python train.py --n_layer=10 --d_model=320 --n_head=5 --n_kv_head=5 --head_dim=64 --d_mlp=832 --vocab_size=8192 --activation="swiglu" --norm="rmsnorm" --norm_place="pre" --norm_eps=1e-05 --positions="rope" --rope_base=10000.0 --rope_fraction=1.0 --qk_norm=false --attn_scale=0.125 --bias="none" --tie_embeddings=false --parallel_block=false --init="uniform" --init_std_qkv=0.0288 --init_std_o=0.0357 --init_std_up=0.0412 --init_std_down=0.0412 --optimizer="soap_variant" --lr=0.00952 --weight_decay=0.0 --lr_head=0.0072 --grad_clip=2.0 --warmup_steps=200 --schedule="wsd" --decay_fraction=1.0 --decay_shape="cos" --final_lr_fraction=0.05 --batch_tokens=[131072, 262144, 393216] --seq_len=768 --doc_mask=true --train_tokens=818200000 --steps=3431 --dataset="wikipedia_en"
Each number is 500 + 40 x the weight over its row's rms, rounded and kept within 0 to 999. Layers, rows and columns count from 0. Numbers have three digits each. The size before them is the row's rms in percent of the matrix's.

# layer 3 MLP up, 832x320, rms 0.0408, rows 405-434, columns 160-319
099:548494570503481567439496505517545577518513495517521507506498497476466493528513508474514460432467447541478544498586506535457547464494511436474493490555503508540523516462505548462503497451527512511475555586553455529505480537556488544495501523442541473519509552539532497528492502481561531512542534537464571481452534504483557495479552521467542382529528555484510580509471594521509555532548450469397553577510456485490540493475474522534450492552487459477551545502558504511447494560449477
101:485484502482493493427483405516468558439517507533448499469556497440514484474522422523511488496581493461510512481500517561478499521467558477485547498485483483631583502575452394531477468469526432531453503480551487490451495521584513452517520491561528523498533513531450585511495573426507510504527446537460513494543489515479480547484539468529575544524524436506530615419488474513479458489495547498514475554512518462548487480528477537429549451450494502498539460502569483503473475515472492
103:535575501466451517503536488514478489515458487570476505585483508429488472421514489483509482534497510540506501548526486543466517478451499514518445487458488498520490492537549549539440516529540470516534508446453487477447508440543473471481439535452432462533548444498511476429505507498485516510481540491458482463504444486465498514522446543494462470467675518531487430506495565512475482469424532554519459469504536571543404539389478540531396532511483476519489497480469486487505514520517506
108:512520524494587473526507504445541556477534519510499534462450523436565536467468502501469433505515477478527589497490484482433534481525532547481521536490569447456484542447538536506467492445515483460525500512502466566547422514551494533571472561484499537466467572505535485496544473582458527535439447552548434518521431517480555480577515476460538473489510507496551454491477421460546498427574531540443552548502473506524525468513513538453543550506419554547548552506527540490483553440486478
098:492501502468412509512487510508457476527517439478514442411521494506468506468487538524453574479561447493497507568507511524512535491549493493518461456483522471511550560485478517486454545543588435424519474402456461568487560489529509549520558498522530480427481468466515536500499495531499564552478508571503485511413461487423510448555445455492527484570498453466535498465441573441504455523550470574491486434498509496555548485498527516470501512471441409447517501500551484525500479504504476
103:451479586496578472492400532455522527490524523492475532588525436537518533523558495525500502475541458498512473475474539466546423521516516482446521424430481569492483444461480567500568494512531483475537531468496520453559483550550458493541433502497545574497517491485461522502463505514474497524482516539437548466481475589496464556427516497485488527543505480549530428510427509471529516518596553484491484478548479496584549463505570543436517488346466469529524544458457465498471527465557419
102:464578557492513425502478454559454478423486508527610508491433499504515526503536514457505567550413530527534482481522481512547559472443486558458490547516458454471463478469608530497530577494492509455443481496552462475501625470484454552511447521471518511511538466455538454455540482452534546476532510479454615528577532498451473491483520530488507473463464547494480502460471453540583532485499441450501573495568482490514551534525471475442479472473543525481433482514539490650511476429544471
087:532387528510492522500510453480516514507502531470449491569497508514492469517478522504538476522428510529412498513533543450463460543522514551455583478523441498497467491468466524498512497549476460478541460455467590427516516461559508484515422506468479464489425488572533535447526510490500512480506521464469466462507453502526448502443497501613461532474456538491500470550543506467506443377578536540483448540460555510519512571467531478490530482536455492492450496590451502545491443446498483
101:508544508490474478448449474493449537530512483438420475515517458488497529535448498476466512476517520502522501469455525538514492593522491545495495556508537588512564429509481521500516494457497495467528454481498497432485487525478509524520545517514601588510418491472513533502478481467491479573523509529429550460470537452559450495549457516535471456536518433484509486526498446498432554506466507434421472415498494479446592503500533486573525512485448445414538493611489506422489603515445509
102:495504525519627565560532550537462532515466466500467491531474544453614485495507500534466455605446486475528517514529520469543476502448419441524533477522579458443528538531450398509498562460580496502533550473496478501493533492502440484493493492457483463469478516507457553443524509514486512489436479532490489526552491461497476553448464535447531517517538411517454558479563505513446535554544457386473520556455484451487507508430524450440545501439487488480480537509514568461526564520448477
101:497521415524516494495515519508482522517544583533524417530447494521543550537544489433511507551525551536529562468460501431484501610543475487569536537475445458524568464496487487514534465481475484424423457606445480459505507531510493461568527486449530495552542556498544478586517535475467456513517479520475448507579528469442475498559559496500533408488471495512462626525587495449527530545463541490512486515558484541485488526533472486501469453490536524471466494430510443477516473452512460
099:556492571516490495500502499516492509555491582497484529471481458503559571518442472464433446424457503481472493485571477447481530532488512507539532435485503502491551467501515487537543482555412462487545513453470469550441480595519487511543472616475566500453496519417462480580522433412619470462540586535486522490456518451425548471511488509509516524483478521514400516481554514544482479544432527559542526469533513500562460525460443440503524440450466421478536483470441544506490469461503544
104:425462507536455453546529476495467510477534519522538489441503450482483425527472460490492435431481510530489467479473518536457536458448448484508489469545458416496442506472494550501519493474546512587577542486541431505513548414496521461483484543494554499491561602591548586518539441524449478555570422461552503536485474447451502493462525420558509516472488469523550467520462475479477499428475481521564598426541468517506534497515478479548486439502555532523465518538473522539488527537536550
098:521542467523415530578562515541540579506379492435470545443510497558496496400467495449481578507525500474486553545485534496535492484469456421498466556461557520462560469487477482606515481449472482495502528556494435566436502531449514518473476553545528480553447540441567446469460482506463452460530567520544450435478520434474494500526480476477466491473488567503519433526465581486583482488462508501510493501518510509549486550492513480617506453458521535482492474470496487525483492414475490
101:505549490459485464523538440534485496527537486535487474468521520496469429433504548486511430503501465545514481464472467506424487504453459500525576467424507467479449524519432504431487519475477490549480572542537478447524523470526454512460450524455496490537463467506474538515517515509583501473478542502513471535495523429512465427545540495467508555517537502507503472465556471471444493488426533490519482439519521531567496522515487431493505498466475441461503494513464454450548393546521525
095:517453481487487556490498470447520514481515513566459534468451475464460464534516455521496568483491503517484517444576536443443444420517487463470526516459515573519506469532447487464535493503494565595489507547455509465409536453462586465481474500444481463530510584443489445533413475535531515500468483479482517505468517517406479470472507517496557539420438501435496449501477448522552508476459485541547476492500478533481425512474513492542440485531491470517608521473497520448541490540544381
101:520490543482537486502498468513480514552491562514535487498548462466440493530523540412546525499504463461533473544436497444476478514483522475530593555608477496467496511506506453544503514576515491549432510518518463531425505492455463472535516475498472494590486469513501522454472437467456450538515495436533508484524555460488471474503404605507493502587477536424537544500475465537477481475490554492466511506488574504481546551491481470471516475492533443488511504532473496505606553445446445
094:561440460480434565467437479526514547480491454547472518495522515502456549516499557551498597532545523514529531532561521526533457448422470494526528548484599461499546503571498524470470461505584461435493580450503501488504542463460427535501541512472592523565507485425477503556510592505554514566456458446495499503472518486522460499481459458493572485494518473468474497489523562510451513550497477524485434514482471452495540536518530520464471527561511534531507483503499550532527524550516501
097:489518503484481507427448543497503491466480519483464541484514471460522429454429543489456508511467510433544466537618461488512533479593613495516529537509556505493455504487474572480469483492548517477485527421515510602504466515512551461581483482495449509466505425503455493527562458470505554524532543528451450445532469540496502454544556432443493474453464488489536526529504449557452420540427432471521535495463489498503563540474521540485552493552478530457508515512522532493468440503419460
095:435469457536479515524504513464551458490465502459485500511548479449485520531516528490498600491532416465555476566512482553541524429467515554466473501530445548498507421486441480613489513504451492512462507521483454472441502498510491521479519493498482524494507585507435489478477534526482531527495555494532520448519481444519470535487419544483538475484428510517450564480470457431513499519463516503524468563523562480494473470532495463489424430523516541516521484494512515527548542493457452
095:515452483507460525471455521477580568568502503438425527456515446504468530528467603550551482496476541480431469445514521532523414427512487475485485539502548512480456506500484503517580524464474477444485457495496540511504514411435491519537539534449510445508534473572490536523433497542479480482402517450470474539539473508528558526466592521515520485463480520473523556478522502528547455515472475543557498472516496439580498523506543539507534372490472473489571467452509500538518477573504562
101:560449538502491433463520464568479550484524460466516452488497516475494458478487490441440513492508434446508486505525484503511444468576555461602488472522455552538500510569479481544462538515482506507506587469465490542440500439440458534472505464509466464516496533502545493527417449518489545521458515512415515524523547456498541480533533570501495476599444536470464419516490517462496475524475513499570527401472518483552439475536512518427543492545481473510447542492459450563465515483534496
097:529577451521487475515520599513482503536513418500471444463488502558474451519561488502401472552437540456542466505487524569528564517490522559522480512514485454450464516503477481523484530466579519463504496506533499429532520435486520467514493525485503414467486477463518518457532434486473508541530512422373482475515554494501513505439448501543535523501487524541520595440512525420490479534525530531450497521603501491414526516546524497503553483518482499483555525492420472555455540500418588
094:477544482437427544451497499494554485485556560518445549535525484498593484486552519525509527473490565533535473460559591540483445529473528538489506521578486428512446496436515512524393490519539530531522531561533584547473544566510601472520514584541511474486424541537496441426576434482549469474571522521531439552539484479478505449529536547490443545545511534521472522426574499437523468557513505476516475500478455552474439456421470511450473485485458508534536511488555493493531547492475448
094:431527477565501478468505556467519551489489520581524475467508483477492509504508544530438451486499486496528475523552548434515555491528491514539577545612515526558536446496442511492512502560507500612380561528517541471463495505508573473511479464535500480526526533474510475423497520508475531545521473510509495447486503583564437503510463574508509434478510535497548402540522488522473380464508540480503543494489491535480509524452507577494448531473535476465580450419493500482536487459530557
104:511521540527459486544572487442531492400562519590471508546498467467501503455556461518493469486550504470490515490460577530475499570505509511481505452591487466478413441562481434513408544499476573536408533500512522442543528496509523420459467506510469441520517539500564423481476505509495463573447511439459459553512440547528548489499514491482458484448566456498491516532475537468495506447420507545450508502489542502492440526518527516536485512478526439474463507542461552510484520476461463
102:515525504477465532601460451524536530525554436462489521572517498590513511457477454551459502474519514464492566474488433519481470476481437491497534543510510487495529556478563512496522503470429458458516481533499529468516493515484525441535475543485419482503500510453520483474530551466488524523471519502579442463404453445431558448485544458519538492484480408459552464532473473446526491594469579445489454525467498510505443568538478554517456473492517466451471464550479490452501478503592469
117:526527515484470512499487505558475474527579493504551512403457489547471520521482496568538537498482547556535475542525548461581482514465518564409494520471493522521493555452520428450489469507500460473484477522462515538484447540511496440535474535401485563556525483502476507498494559449424573450528493482576511547534441459543501566520443518474472500484505489507462549466511492515573480436460569447533455602479479541537554506514511543508465570517485569544462521367486469496456421522533453
099:487477439518517434544535518443492535568570468486507514544532524562445461472412526499518515523550466573568551535441459442491510505431463501523519499470491525526473513446539536451534554530509510419490496432461451482487492544451571468519528491456517530537464486531480518535446507461458562556479500477557530521486452502541470416390508507519546513518456455560459430517552468508478465535412515477483499469498493474438459524508585530457455481467489479520469513498482576495526473565578460
102:504471517463520550449461471465521464490479532523457543430538571502493501529515572477426470474449485548551514469516516511595533489509427521482550481417538466517539488448468519460496473525496542531452482477559481522506508491585501512577521468445476448570495551468530546425548546532478502506534526496482492530576501443473513445474496444474473454413497542477542508543508534471531485582456549478450433487512559491525529487547529473484457563427518542554508483502510419469510615505465523
# layer 3 MLP down (transposed), 832x320, rms 0.0412, rows 405-433, columns 160-319
104:497465517538447482486491496433493413521486575571524470541448481523433446592523548464464510493501456498526598447586517508540537496552546471463494519462501492472586462452493492485504445557531521436551501465499528522541567489509473490490455450516496474470478493556608547434454443431496469474511478500511511504570503457481476459509470448550531510504458472476480480453476579524467548474554466505486574516512554481534484459507508506503532582558479514492479471462553483491528485527482539
100:549503404503518445514497480532485507508458558433447484409449513547540490511487449535423547411552489490515501475519458472561476560462577569419547479502535545521444432467481507479567497559535456495515532476526473454509411539465487538580415514482488530473523563506449575485402588514495445437488452561559453546482481490496529542527498475524472509555518501496461500501452508511452496568490545535471544513553509422473514502533527515462520501520480552502461478548461454477460446517444543
099:569516462476544482464489513509520554545470477474439593547528500441602408485484427468503543491548469516533500450509461518499430491478467480561575492470492521523498502440503525492535569477437554528530484426538507473531523541468536426449544553492495483535456497509501607487501536439467511455503526454474525491512490531525580448451453463485452518427461476436506511496531543505476529562509522539512492488542542433526517518413421485488446445464427447518463564458484540432464551523515399
101:484529495496508495524545548481487515549473496560526497510568487501496497546516501475530457411498422494505529521506434563472548495451526508478490536509398500407534510481498561471467555470483521584511468504539463435432537545507517532556476514493506536411500460497524476507537474539501474508532523557577533466486514489512485455513521437463536549441527538459480539468517409478478493500487577491536532491498500459460469521593482511411442558511559480472447482506456527411488551558418414
099:513569520515509456388537507502490406531484579513518573505499507486483507478458519485468491532433565559443489491467493455484491523489550463534526465537520452461462473506433534492465468510461490494510479487454442615496452503473505481539498564528478503468564449484448517452490505465456518562467514576503429447502487471539512549455471610471514511522455534534586514542478538477536516516511470473494499518491483463531485456543462483499507501485549463483549579432465560475421453452538542
099:530508510516558454483479483427479543520468496563514478490518442490593511552511456563498408459436492489535569518403536540537541505460494475469429498491440575457533509525506504487555562428519507543520491513516465537493561518574481475538476519489573444602435435492482555537527534449436528515501528484478601472455515492496546509502496485473512476519489539502593516443581511459532536490526528503484517478484480524482473525505465515444525518506521443483532599480493531486466578489526482
103:468544478463456529485405503536506560556537534464498532510435502576516494532450480503534577544465564441519461502458538503476527488477560502522505432567464505476441459519508472584500476458572463490433451475508472514516542472532516475479571443539521480490559495521569486464516403467477484470527537461509475481548546542529524511533484486471502489515465496516358450426534413552506485484526598454485465567555525523511529490441518461447514574543488469476426509490521482559457491501552471
081:622493471444398493595545492518533472495465480527378479586420559490542530479570499511504464482544499531412513470525523500487550484484563521451546488500506496471462486467477564442483503471490486481486447503538546472519498508513503533511522548501495516461498459527503466458537482479569444511511519491504541480500460494516583531515514545488484530462467580571449453526508487444467455483563522563436585502467530470500491509486427503490477526477438522468461429530502479491477513456534494
108:508524531409473521523477489438490483521564496473465492438534432491532442529418562475497521490517471531497473475426482508523522527483491479506532542476597562568470437497521494506493500530448524508535460451537479532489490469491555570528481464449543535569478459495504393485519531499485482461490478531437496500429531598488478552453488480475482570513520541543488465530562495478577546457411496451544441527539501488419559522500470507511504516535470565458532491520410504531507460550400456
103:544564527518497537428484495520424497562478499503515420489521535488461530506469469558402511433404432468529548510593423470531513509494511500475594533429456462565502516494512505457575574536467480454499406472481507478519480441509522539481485479495493494496492485528537526395513484514530519526526538518530481512520506504460563539516533521517483471521469454537533607498500536531482487518466480555471499519492529519461498501446496531499515550400511501562465538440494475563492534535432541
099:462518502470417492472512466492420528483480551494528508457433495601471473437500470473434504498532564412574533511501461489523492539467530487568535526490506497402475497441499436517474518554490466456475475513438451495483560542550485492465506452473477455486599486419548528513511553471531485506506464467574445582495539528432523510525488472526475403513539469514544492538529456461515502538546528513504554565624482489535494534544502476532469510509547471530450543523504422488542520485486512
100:509510509469476512506436465548510521524476435487519564459584509500482606479454538555529549528496497544567601518508529517504524461463487449447443455563515461520446524458529565500520530462519501543474531532504493453461505526513611535536470572524461526502529464491532493569416458429396513434545465452535441485530448531534476539521459457457546467563513522425489475608556508460518458520451549560505467595560483484515489493498508437496495546473558498500466598557459457483456480483558543
104:477480512494461420515458518505458467485531442499445445537504519499404502441473495538431569501505521521459404537484543567435457487446477501568560466495535571511491441501544548509516507490431458514551485549461453512552542432524542477538534525478494434498467511571476474522446495535522540474503482531494508477492469475503535538485537508523465529470471453570472521521466481499492471457430551550559517516470544405479598468514502560530454502526601509492447538548564507556529476488485503
100:529461508549491459529470489468420548516504507487476525438514479524533528512403503409520482496493536486482511509503512464375503544529456476541470534515486441515503518506542549551501533494452483566539490488466478557446456498483439468453499517509549520459517496496593448570430485522535485506517454504514502493564513438434516505511515528499462429506590458523525470545512527551511402423476487550463479512472481506498509519551435480505454507500489424548453432522580487525477438501507499
103:514474529502521479475515501493485493441430539498451471454429540584458546541501543505506446518517428516523487534528482560519481507527496452494549468461524472559545520544566478525500526526461529493462463574508484491408504460539453501558465498505422562526475455403552530455433557505534486539459539533576530462449499520412522548493473443551425541473528610486460408502479479472438498443557489581466473426507497471509502490514506452612533464567478533518525467510562437574431522456515464
100:461543458518477478539569452497605497488465494533491486442464495478506466530461522528405539526559500479518524447492410550486439523547477520512516556502475533501495467508496543442522457474447458513438491507434522491474553460431508575461482434498445539487509510495490493518416523490446524515507473515558484505481468511457496571477512516507485498510495493520449488577529523534496535520553489536549480460474535482460570471544496560567474446541471517554454414582564583540566422496550526
103:478477561477470487448586443514540500536476529462424516451484521498482578552412528492449550460502514499446540527537509509524539476546525522507481586516547510452535542533565556518492516469490507514532434589535540529500523488527498480532558530508512520502505460535464510503400540509531465538516487488447501488505453552473559479474533532478463568583470513526534460532556496607512478501438535471452535524542543415472512489560469522484545477589436489572501444495476531538528495496469491
094:524488451498504536502524486507428511516499444527555490514532447515506509461546588459512497523453497615444489462483560500458465478490430524529570488541425522478519482444521474581511554499535488497549464560564502500527465527507474474469486461548540547572436517416500524487512545482468532570518505454461539453475472490458458536484511507431505515486521538468520472443603544529437531496565505555557494518522476563538571551459485489485541448447503459470520488482512448504505527536477493
100:510476568570543517419450481520484508487462496521487544437439494448482477511551482464495508518456488508446474517512478454492462546493571535442497481553520513463557515513491474522471488518577482541439460499498456544543452517490438483500406529481497426480515496539479515522535477507479516612533576457461455473508541459487460488582511459515500515542496532412483434508507541513524524582515560561432519547461563584470495459461490511451515511558492523521489508500498433457557457487445445
098:581431507489504471463508477494569535490575462495527487543435485521466487506530495432449478556488427523455486555535499439448480498573567495461440536569443453540478512577462532496549433508538488506495486581443460504523533545467534475527506433434453508459534517559454504546423539507576426496573508566517458521546531491470592484517472563496467458406555480467517512578462587422490471491522534506536504461440516512540552511521507473490529476544446578506411528496489517494513459433541486
097:537486567505502506489566493490490479443484502499531484450541515468452513517522514404501589491489463463408551483526434451583493488531563510486555534465452592548514504431515464454460433479435537445541482536509596500426501497447499556475472502494528571544395472499479491450478556587560470563535455435470519507466557535521506542503461477524463529472473504548514552483563442495480532555534469421518520503533453521466549500507486524500420522539498490545494437505481507424440486509511500
099:518501428554511474430456396528473550471443566487460538540546539470427497456553497532496528473431515527542506514599480556474496472500571482500515514424540513507529502462532532488513520505458497530513482553465562521478474479455608436445458550462497508493526465513474525496495462567485540519518453469413531547557566465521447465492493463464478524476466520484510455494561538512489451474441446546448579442547486520459519556461473458488444550478448498541528487520489534462501489504509524
102:448517504473528537506469539564538499459482560506456472460504479510535433466484541560542390571504533481516490474513525479515519461538491411571478485452458468504515430476614459528524484500560469531548540495521516504525562524495431471465548488534484510523548532431465483501488467541521497440470516455409516557466467469465559561532454497410468481474456551453436532578490504491576475497561509520474493544468600553530483547507416558495509465472531496522565481454494546506491567447477524
086:458580565528510552493500544526464489538498496485464524494442551539543515525534417483477468518497548536470498512430526452437519543505459516458517541441462574426466558514482456512533492461454506549481519444455476522526515428574495533481502476415527433444497506489456480450523560452525542479473451481495521451554484445528536495440525527546548451487429478545528448554466528569489495529451489503567487478544501532467485513550532485516464460469482454476486528397510502464433479481520445
089:602593454534460477519502500503527498548519437502450493508483486493560478475500517489532535484528443542609539502572462471498475478438495484553458551455546486483473467488511567520477504573444473400439501467523416476455477545576474576552520500503513444513509539550482519531524517449442487537520476560501454497479516493528491437540525495497479542556472422441486520511482567451484500476504487517582488573595430546514465484541549389486528497450498492501462580435543468474393595489451543
100:444484562476482527478465485505543538566482545498527476492448458535471501540527490488468488457578408486456465503465494549494493472480537427472535553515430422426476453494565523499496519511502504470487515435528555562483477527528534499505444477551527526440501587397518536548505522531515525533439513419528512574406510551542542554454517466466558495518501491496567476493459456601495505523518523540418553525563429515543528519472534548563521513550480516483461466522448395445482585516527503
098:528499474491474492559554421489447489507527535423480509553517519471520447498474376574552498484519494565482484552497477566549479446483541510461520500442493531424538504451493455498450453538421496402517511507462406484463486570538555478584500453480571493434485487445533433432552459504507510520521463524475476543405436467466480538527474507493481474484491458529450480501490526454480479525518553450498515436472543557513488546488489520451475477441609425532497502516424479454550446502489484
106:557417492512557531526510500501488511446522584506603529539505535498517469472492583507522544559474522537528515478517546448544496499559491512442532464487550490519509591507438500477493532517532495542551507507572558590460403524500483499536380449534455448557542472481513522524527496495411533486577536507563531529496525489538494522533486481446560485431515568474455470484534466461553429499500558455580509558533421463449612538462497527531476590525487461495492535479486490534507432449495526
096:435450479540516535478539500436582462481549531467513476436475456434488521497444495503515463492486553457483531502465559519438515511499505465468470512533511521468565525447414452476504486553484459508509539574450527497450466488549536495460461583510455525419517563525512469516484449487493459464495517556488483470422490516513502470513520492531491506510506542465423535512494536476521490490472476548475519488511545513532473467517548579507471482491501533454566506484486511482464439624486550
# layer 3 MLP gate, 832x320, rms 0.0416, rows 406-434, columns 160-319
103:455546536588487521479544550451496553577502523390485560442509452473459489547460476498507615486510452516480525539466548460498479481560493474490511478519505519490539457514513467512467507551462439476482506497441508590507457503534495489492474440476453481557550466502466504530535456472451462551549449517499514452482461454532503507597576496517556526531480528466529464609508481479443462447486500529608478516589525471513486476528491421531477511473462533419467548480474536497451521453526541
104:536423550487524407449470529537466541504524490503516474443525576501445439521477484534462443457492506496471527405497495461502525493474459474411434564480535504537535540432453459465495475519473340441523501518525542527510444526494461494479547470591544575435476497498476475512435534503507552513540509479527530488524514493563526604521512448523524613551466473557480511481514532535472546548538478518510579463508472529516538477522505478418499480485494495506540441547550486502535519447457527
108:519500472508429533505469537561477447544495491476493500508482537526480411530590533471519540533483473494488496521518468535598444563498544488470464529470499560564483449537477473500465541548407548549461539524548474462521554459394534526441483400542459525503502438498495522536491507499513487460443600451424495523446538482525456461442405505523496525563528510513491527463545513527444560496468488505554528419500539524524479469479514444514518481465572507493436472460461516531495482540541479
100:482510454498601509503519531455465542561506483459522498570471427509450497565477534496542452511508458432483529487579494498395471498422476567534498515518511494450480504531517508524483489427456568477568463572528480446550449477532482498453529509478440474489505471534570547501496445500549522479515493467546506461537528557532527487460543542451476521384471529588490534540458494507473414489519550543510491560498512516514468589506467481464469431510486472475453445517488442493538531520517456
109:474504523464483493520487539592565463598518497534466438460517548471486479520475522537503517450504502453480484500530487575452479447505484521515552493565476511550531508479544407548442430541482518571493569448522445501507460511518552529490489525530491528505467478425504469488512452479489510509463526543466454513577519580497480456475558520501486476507531512602435491476510547499540533503470479488441490489515525516460528499478477494503531496531467562528501535476474535518450485567456522
101:533476473541491434510567506465522547525486470478427503454497552468494586501456491541503499480522485435504574465560466497486439569501498455566477538475519536491501514513480514480519487418528444534499527520438501494486497505523509607511445460469463549460431584518514506520463513535408530532473499458478554494489389509570485494456508504502427514460550490545574483522476449488490503520504557511496496500531474483504484571508523538453470429578508508440527506489485452465417588504509553
092:594487497472451526540434418527504467419443424553496487496476541448555503459562535572525461536515518539468499518556576465511525515509540516469493465566468524456581511487550512538527527480528470492495497497574538534448524593409556520457496483521482523452572469496530501494532439502486443512535509481478490465464435455525539486540472545459377557470477544550508497450501485492505468487496522487452505541480431437403487489481480483553472504513456527454499485465556479469456505529476482
097:476504566471444554493543524495506538465539477488498488471569475479464489558503512439494484455544533483519460499486573519460439568486456540564482472497495498526497544493465459473492512572467471486545547479516460477453473526515471496540422484473539559521489481499450495462577531507524484523500545487549471519466593521464576491421544484514566536423574544538493492486517516507446534524485529522535475517426446444428437490560463441573518459458534494517495497421499427481543527520468592
104:498474485430473460503449457529549521471518440491517502441515455502521459491545525409530503572519476484414409496449535531524515510512429563527457525584425525455513473473524516566476445562495458504494502541476483580486454576457508461530516473506488463499455483537517448551524439453526564558545470534515458535484472522516527485484515490550546435563507549531557525516485456515511529519483478495488481451505511467534468536524519513578533530524576499497447503491370499507430527531521510
102:477467467570528511537528586505477538490483494509452447486476455507498437483484516478513509448447478504504415523505518505507485534484562538578516594545475541514547565497546464472550483518423471440521488503512514499547401563479434498551514400463485500460488566480467553534496479503521505501541468461545472474502485525493492563504501542472555451512527566438477449509464466499483534467474474482510497574502461516588513557495488505526534476474510540432524486462572475525504509470603590
097:579495444480518481500483519513492508527564461541576500480533551568524542487597420539490576485618480525524479482519470528458497549477483500446532456497465448473455460499485469524569515461433495474442459535488539582486470448497458482500485489510545501436522502484434484588528471532500517479520426467463494492506496489524507491479484463521491524448419430526527438528493438493522459502495586424528444491495451485562523538550510476470479400496542516482442461494526500525495539500551460
101:536541483454502495491447504549500516547487527407517501508493531569473543507497552534498488511516431491485542549494436415532509489560477483458471501454422416545474517452489441543514523506499434557442486537502518518497461471470478582509507537482476472549520536488454537498516470467563445537448584549449499588479568464494539548591454547462512568545590523552421453529458527515544459512495471526498443523512494518505450505448449538515549456513424420431493490489561544435448490599518568
097:507499482514457515546538475499418577420489551507434546516461536505496491498535520470514513500551488557479424468462512456501505510449500489479529408490552529458511462518485454559542565515519561493448529501528529542483534510498485555497518451455564537543548559600535437528474513491501499459519488502493524532445475454524500498476483538468547539515545461495472527432532531487569458488508546433507449532448469494487442508454496526540601522462451506479457557456416480472498402520522552
106:528489461516483471485406450424619465472501493516472591530467454559415458479498439485501455438516459562485455474547531431541471497484579515564462552514496479524561510590484485497531473530519548542485544385493522476560462521502582475421506522590462472472530451547478491547470497516499486510503457516525516541467526511499519464569512506456511543448448409460475552564520493561493554511529488476563552450456499480469491497471467480525575514488458502540495450447482521461470521427528445
106:604458506499505530519470555569515494536537423534516548452474550488544572460551593497452524531482496467529525497470514429465514463501456488462430561492544552582518518482512461534459509446504475532536477540455496545468469566520476506556490476476476477498541525513501547476533454493451519411504562467472466561494484553483531487554542487574421500499518545555556459570509477530428521519375539480478506480430512444445597546527547470482544550418564518518445431489512496428495581518491426
108:534456444542459556469495476494487539543491515510447473512451418546418431451501474528465502493498438492493529523487469509506498505495492539569482506446485468488485488521521564564427535433500512546505494442503506496487588499483538528399496557537455522504494466479482514467541453509523541554503488574494541541540506496455485485433527505527545488465507540511481455502430501511440547575519467454540503430542454517492573454482519507556443439460474514554487480419516446469474514431528451
092:523473453457446462564461507506512521503478506599491457504466539482497497485535526530501449499433479490471458495532460535486485514526539491507500500471527475487541501515477501499525508465420553498434498490507483573398464421525581481530498549513543491562430441552475549498514598514450436505525455539504560516502568522534523495484440542483555553496508555612517480515470501443576605425499455496471503504477505451449511529517517495558479487486436467505534519546551428450527474480493492
100:431548484483573482424600516472501537486542481535480496489566476448516486536458547431488479524586540431559531574588465477432493486605494530531509456550499512453561489564502531561500470537440551499463523510528527453469541464466451393517569473541464527479477541469506486491450505459501465483485463459473539499505458541510531461520533516499459494486461487565482470517509514469465428579431434526504516483515475476450520527524461499552555470503535571518504494540500457497572480475528503
091:572557534493453516487424503464538515496427472447444492454478464539490471449474520525506482460464478529437471435476523516533474571473463515516501504506504500416518521481536399541497510518467484519565546495530500616417440508567483511437416538470509509452547432538524542488448546539507523562477512475476534543546499429453503480488424515518524531519538541490477532587452522467497403488552463547509526521581435502520516464537555462495539474477456460455534430534519534450487548537494468
096:533515490598511510478519465458546534584467478542489468531526518495477500456484536610513466441483502529578422477553577454556492533535493505533565498492513479488521499529503478442579559514569384450587517425495410521507366494454488455533449552493528542482453500552547499528475463524464551520484475441524519498544555524546497504521525474503454500501573412485559496476464552495495461566471522580486516497531504514415498530435538462477514493476555547528531526487453454547508497570520504
102:531485489531471543441477492509529487571475533507461521449473495507475523556474456415515504407495518567553468534573520501529526572504555568477477483466527470502417439448522529546481518512474455455460504460511498498501513452533571451461539510515487464499491479537537556473474548560531482494430443511519517510499521531515430470485556527478428488500493445409485511499584532440488453465472446523448490535482484502464437525554533433438526478549500512507468544473534523468545559537473446
098:447513492539482528524463537586521495440544472486476504467459465413476557487460486453434522471496526439582480559475512470490506572486586471503513495445489524552532446553505481526486443449464550507482507531480496521512530456549514539490448487505557507492510477427559594554484507482533493453521508529520569584468472476461430491478499464539462597511486381539516619465475516603507478428543452499467480471489477437517442555493536498511430411491483557509564435553453429565499400556530556
091:544490473484542466450479464449510520480546512444552472562524500490449480491527510489523463599455502454536413538532446554576498442497541464539526486536481427528508458454530520442517479460611477519517523567446527496527471474485490540489451514519468669453491462437430535571512461492454422500532487569546542531553519492542546524494541422486397531497585540482495536488483439472459502526529509515467502506434502550477470546507539540456556486443509526541452426587511520574485599552564511
095:490504498553487466531439563531484526570468461542552516547499508497522459465497534492523456477515448490557516501501456474534481469457472555501483494453535536514487546462557533440418543515489459431535525510480446454560489484520509568511502536502474465478431570476450497538516499499520504486528454504546492444541528413558419526475461471509424551555503492440525550506459506457499519508492520501477564524428590506574440529490597481507587441458482518529531632500463501452514584458539458
108:513489503530508495466523488531543506521481564467497531504566517518568469532510522431467531469484457465515482385561540448577420513528496454486536506540502453501433527505528488580456574466450554534458543443486465533451425525484505517594475444488462566502509494477504479485527551502541415518530612498538517479463544437505577495611421456475507556476436486560533513503562497515529522549455453535443561540474542454466440444515438506486536538531476503521566453490453461474511543509531464
102:544583542549503526503488544508488472528531478519483546468517529522589483485504508500500510451458507555442521472391513502428490487458454468503491491546503445463605511554474412537513482541563523519541498521510563484530481571471521485581487559510548514464499509457531519473502442491485498504487498494455470524461505510490483422470547487490440496452554513515551525494476466486538447511518482523445537511575477571499549480506471524491457521508543478476462454429545485479514467515467509
109:526496505474516537476520511503483549510519455474470492495418485462519548473522530525552526506542536494524487480529527441594516497466472520470463504576471492480461543521483499435474447567482571546515478444496519523515510497468517440458515479483530484475503542509467524486487468497532472496387510479452489562460499458513443448554433470506489513475532505443452488511574458478476494491450535461560470479540457556544515524499525505536546566532584533441476525521389465617554443500453480
090:491413507540543479565522537454397487437536473488526472574537529545567570502469433497445543521498575474519588438460472450477527447477481502515535540502452511516427544461498508550484527558490499432492553513476457477457465539517594471446495424504443512516529490546460482526444461430491510520490513457482455565479512530521474467462484543503476482482502517488514549533568505536542549483503474505511538558488505443503524483510551479464540493499540505468544588499505463487528522481461505
096:550508480541495465453559540484534534516388542568490592476547473527489448539567493529489471509471459473519491474512495393514489530472459497443475517498530501527539560564509518445531504527488509543551489550549486565539454459520488454470475498564520498420530537451407496544519510521478510477500541527525522503503446443521539518556526519506518490475512493509552461458537531477576470518474454536553427443508560426507511471428491589490394490492435503472506530444479482494573506527479523